Weights of a small GPT-style language model, trained from scratch on English Wikipedia.
Size: 16 layers, width 448, 7 heads of 64, MLP 3584 squared ReLU, vocabulary 8192, 92.5M parameters.
Architecture: rotary positions, no biases in attention or MLP, normalized queries and keys, local attention windows, shifted keys, value embeddings, hashed n-gram embeddings, learned residual scales, skips across layers.
Training: a variant of Muon for these matrices, 8303 steps.
Each number is 128 + 32 x the weight over the matrix's rms, rounded and kept within 0 to 255. Layers, rows and columns count from 0. Numbers have three digits each.

# layer 2 MLP down (transposed), 3584x448, rms 0.0429, rows 3252-3264, columns 224-335
113103121101120141135102097121125120112146161145140141132116168117123134147117140098125151110136135145095113102129137119142157131125162146153113140137123127141125102084145149125151105125117137134127131139112116156114142153129114127167134124102106112138168159115148115152109118142115128120117111107116131140161143154120120124134162140125
126121134129134129151090118149131126134144124140125128136130146130122119128154112142144134124134138125143130132119123125132104104130122129147134157138133119128133125135144121105127133111123121139125113118114115131150133116147128104145099141146135132121133147120087114100119136143132134107104127124156116112130129123121131124137136136119
131156107118126120111092172110127112125160149120113073096109152159066123121139097140144150172141114075115173142123103134132136110084140139127157094075139077102138159091167084109135130152133133185068153154136180137098093168201157140129116117137097153131106141122108069103137097124128108166177136103128086114159149101124100126116097091136
178033134171178102141119151129106132173130155120138109189095095095149167159185180113070102083089144085150050203128121143088060164095148119152137187137112097104135145122146136135160075149173038177129075121168117157153138141143143167106122114132120085108140157152115164112157150121127132101099164129136052149151093150208084137092141187115
134069093145217146108168118054218070079116188190067098093139218161050096145116172173057186097206192136145117153140078125091180077102095049138099176063157080118159119142028170063076128135026045080121135091205023178146185164173150101141086167107142173171174099113132147035106146102115104175064172246126000042083186106057158169129085144071
159115107127166142165136139138119163153128120115112160097080160148107099160167183130159132113112151128172167147139119189114125123136180128100094118110104134103121136164117127087126142163135099113144140120144114082141159099118144090135150167130145112115119150141102120125096131146118171137115124087105125137107115159108095101136107149106
137094175117115130086124125120147085167107117125104119140095123096151132105106130098113145136128119127111119151133162119123176098144139082099109103155112123164132145082129165113126140161067125143112130174183111140129150154109127128163123138089089138136119097078151148130106129108141121143140168150166119116142123134166145131106152112146
091076125100089153140145140151162106101140101112090149196106081089165000147062074075155118109101082080106087167085154132053253126124088142089113181169167126224142089097132055131080103156104125136146142118101190110152161225097081069063157207146064154138122112124179131100099087160200127186136078129141102126139176150145103111152084142116
112117100104090129121156166148082127112120092119138138108110084150130147146122121154136113174119132141170085165176140140136054178136103164111069131101118164114168114129100139118126153120133126142141109122111149110090103128142110138121161141120084114125108136140122175124163107138134113129133137093153102098093145152119101160162127099153
166152067138130074141094140160136072150136097150111145115105208129095069085107158088089153146105136171142060109158118130107074098089084162110108100138137150138130170102160136136094138127123153147129139103085137124139059095164122182185163108139120116106130099124162179164135080158096126162139131145167153104091078125129185161140159118156
145134120156146165125148145165110160104101108101174151119089182165140150113146096125078118135125122105161084134128143141135159182112185088102134159119126142116135143054154141152136122090116133144105145096126133085082173149087129094090074123143115138160137115172094121134126104123116145110130140143163146144131179106130131160134114110128
054076201148102102163140086106120113188167193062056067125080212165163032243206177117000080136117132101065077174113078116121143220032156103208178104057145039097131104089098111093114206105163162081154150159109134149107174161205078215232176094149101113152227092206123065074089099124116056162130100147143148120075127195057071010111081186157
109126159123138145139111155079126136152113151100144136153118141136098126136138148104111151095153124149089102102164132123134156129135152138120127123128156075173122153142143125114172134110133146136116125157148093138164153128161133117133130128132157102125115143155111131149108120130156112153123168100180123130149113104129173147124081150121
# layer 2 MLP up, 3584x448, rms 0.084, rows 3253-3264, columns 224-335
113124133148135132122144110104140130115106154128114148152149112117129147117131133107110111127120108124120122118124121132103145144139103142138132137134128132132126130131132133111137134133110141121128162162123142114129146106132122131116144152148125110142119104123136119132117115121099120166121122144128128147101169129115112151125131115126
140118180132100123166130119074191117186186150114140115093105178145100202103136109126140081107101108141089152121085161151122155145187078087115160156088122136125077098130173100174197105155109145207138166118114132183089062169134150160142176101101095129105143124148157096153127164158124112119155118162145160114116115144191148161057102063165
172151140056149153159085136166110067127125111064103117099170189161129069212069158095169115119117148071093133028153129099146140176131153135102056104091143126125094098121136204168166174105147098211146111124077137148124120083133157122148099103086080172107088165112102144135105111168179128136114102122174135154157114191130095187103184081095
148199141177061139084166128119191101102163223084080132154167198061190065075186075066037068183089129134187185068065079099162174099131075122076211094139164122203145202077110062039170163151137176106205089141093157161147046087131102118117255196057135061127215052187057172177065168119005128123100200135067071177187170217149132178087112102113
123123149150123115149111177082093149128161114054107150133102093118105134143101144127115092133174138126166121137110135142144126131175118139147169074166156152100123083106150108108094138120087103126097101162118095084188151134129158152140130116104129160113141132111106138172103129134160155129113173117148140145114140122112167121116172110125
120132104132120102166136102139133115123102110099147084147161131117173085111161139091075135145164137152092150160126134123116140106134101159122148060166150099179183123184151095106129175134121129133154088160139165102146139082104139123137106112168151119142109113105161168118108172108161176147084130144150115145108116154146124155133119125091
231087183077097126150143127096136146133145133095094096161143113186123114142163179173115076089104149158093140103087139150114139125154157133175117104140107146108091152190096144122184149118102166123088098103103162190188155164142094127161140131116077187146133124124072124121170139157113137077105178111141150151233113089139091158094142172176
143141112105145133132114149192118113145145137081132089126112115088068142128116179112152121176113142096121157126106166107086102092118163133110111114162129196110127091119117127123138136087081178139075152091113165105151086176091116127059128128109151106139081137160075115157136123137155123128130120111087155162124113079153119072143110088150
144093130138193070150202141108120116105078075168148163133182095127148145151113166123097157092135105129138071164180086194133099152138126112146097106168112148130094138130138120080124135177110092113200088136123129206130078111132143151055145140104159150098107139136125096101086110153145200111131141090126201136060126122142144184122094177168
134162151157154141185117168159160115109172106133123073176128139163160086141142112200125183156088170142175149152179107134136108108159135156119120112147141092135140121142145111190194144164151223122050094191139151128112107091135119098100102107124097164132189154135113135147194109153145125140076182152178144078151123171143142091156139074177
217051166140051089079183138170151122191141158139126143171077175093130131118104089211095130167139191155061168189158080153151161131139114084156147122124125156084134149111057116128103124137172101060119070183228072116088119161125108196148104209175212159196175109051124102129081064075118103134156072143104145155034195165077100088098094172080
098163113105114110138163085171160101130155120111128124163140122111127112139091110127153138142112178125149113119122070106077133128090152094144124137129115199156129162145094113121139150150129114127149151122096144123114152158121142114133137139117135162093100160103141133153145157127152100157150083142107122109139113116117127121128136112093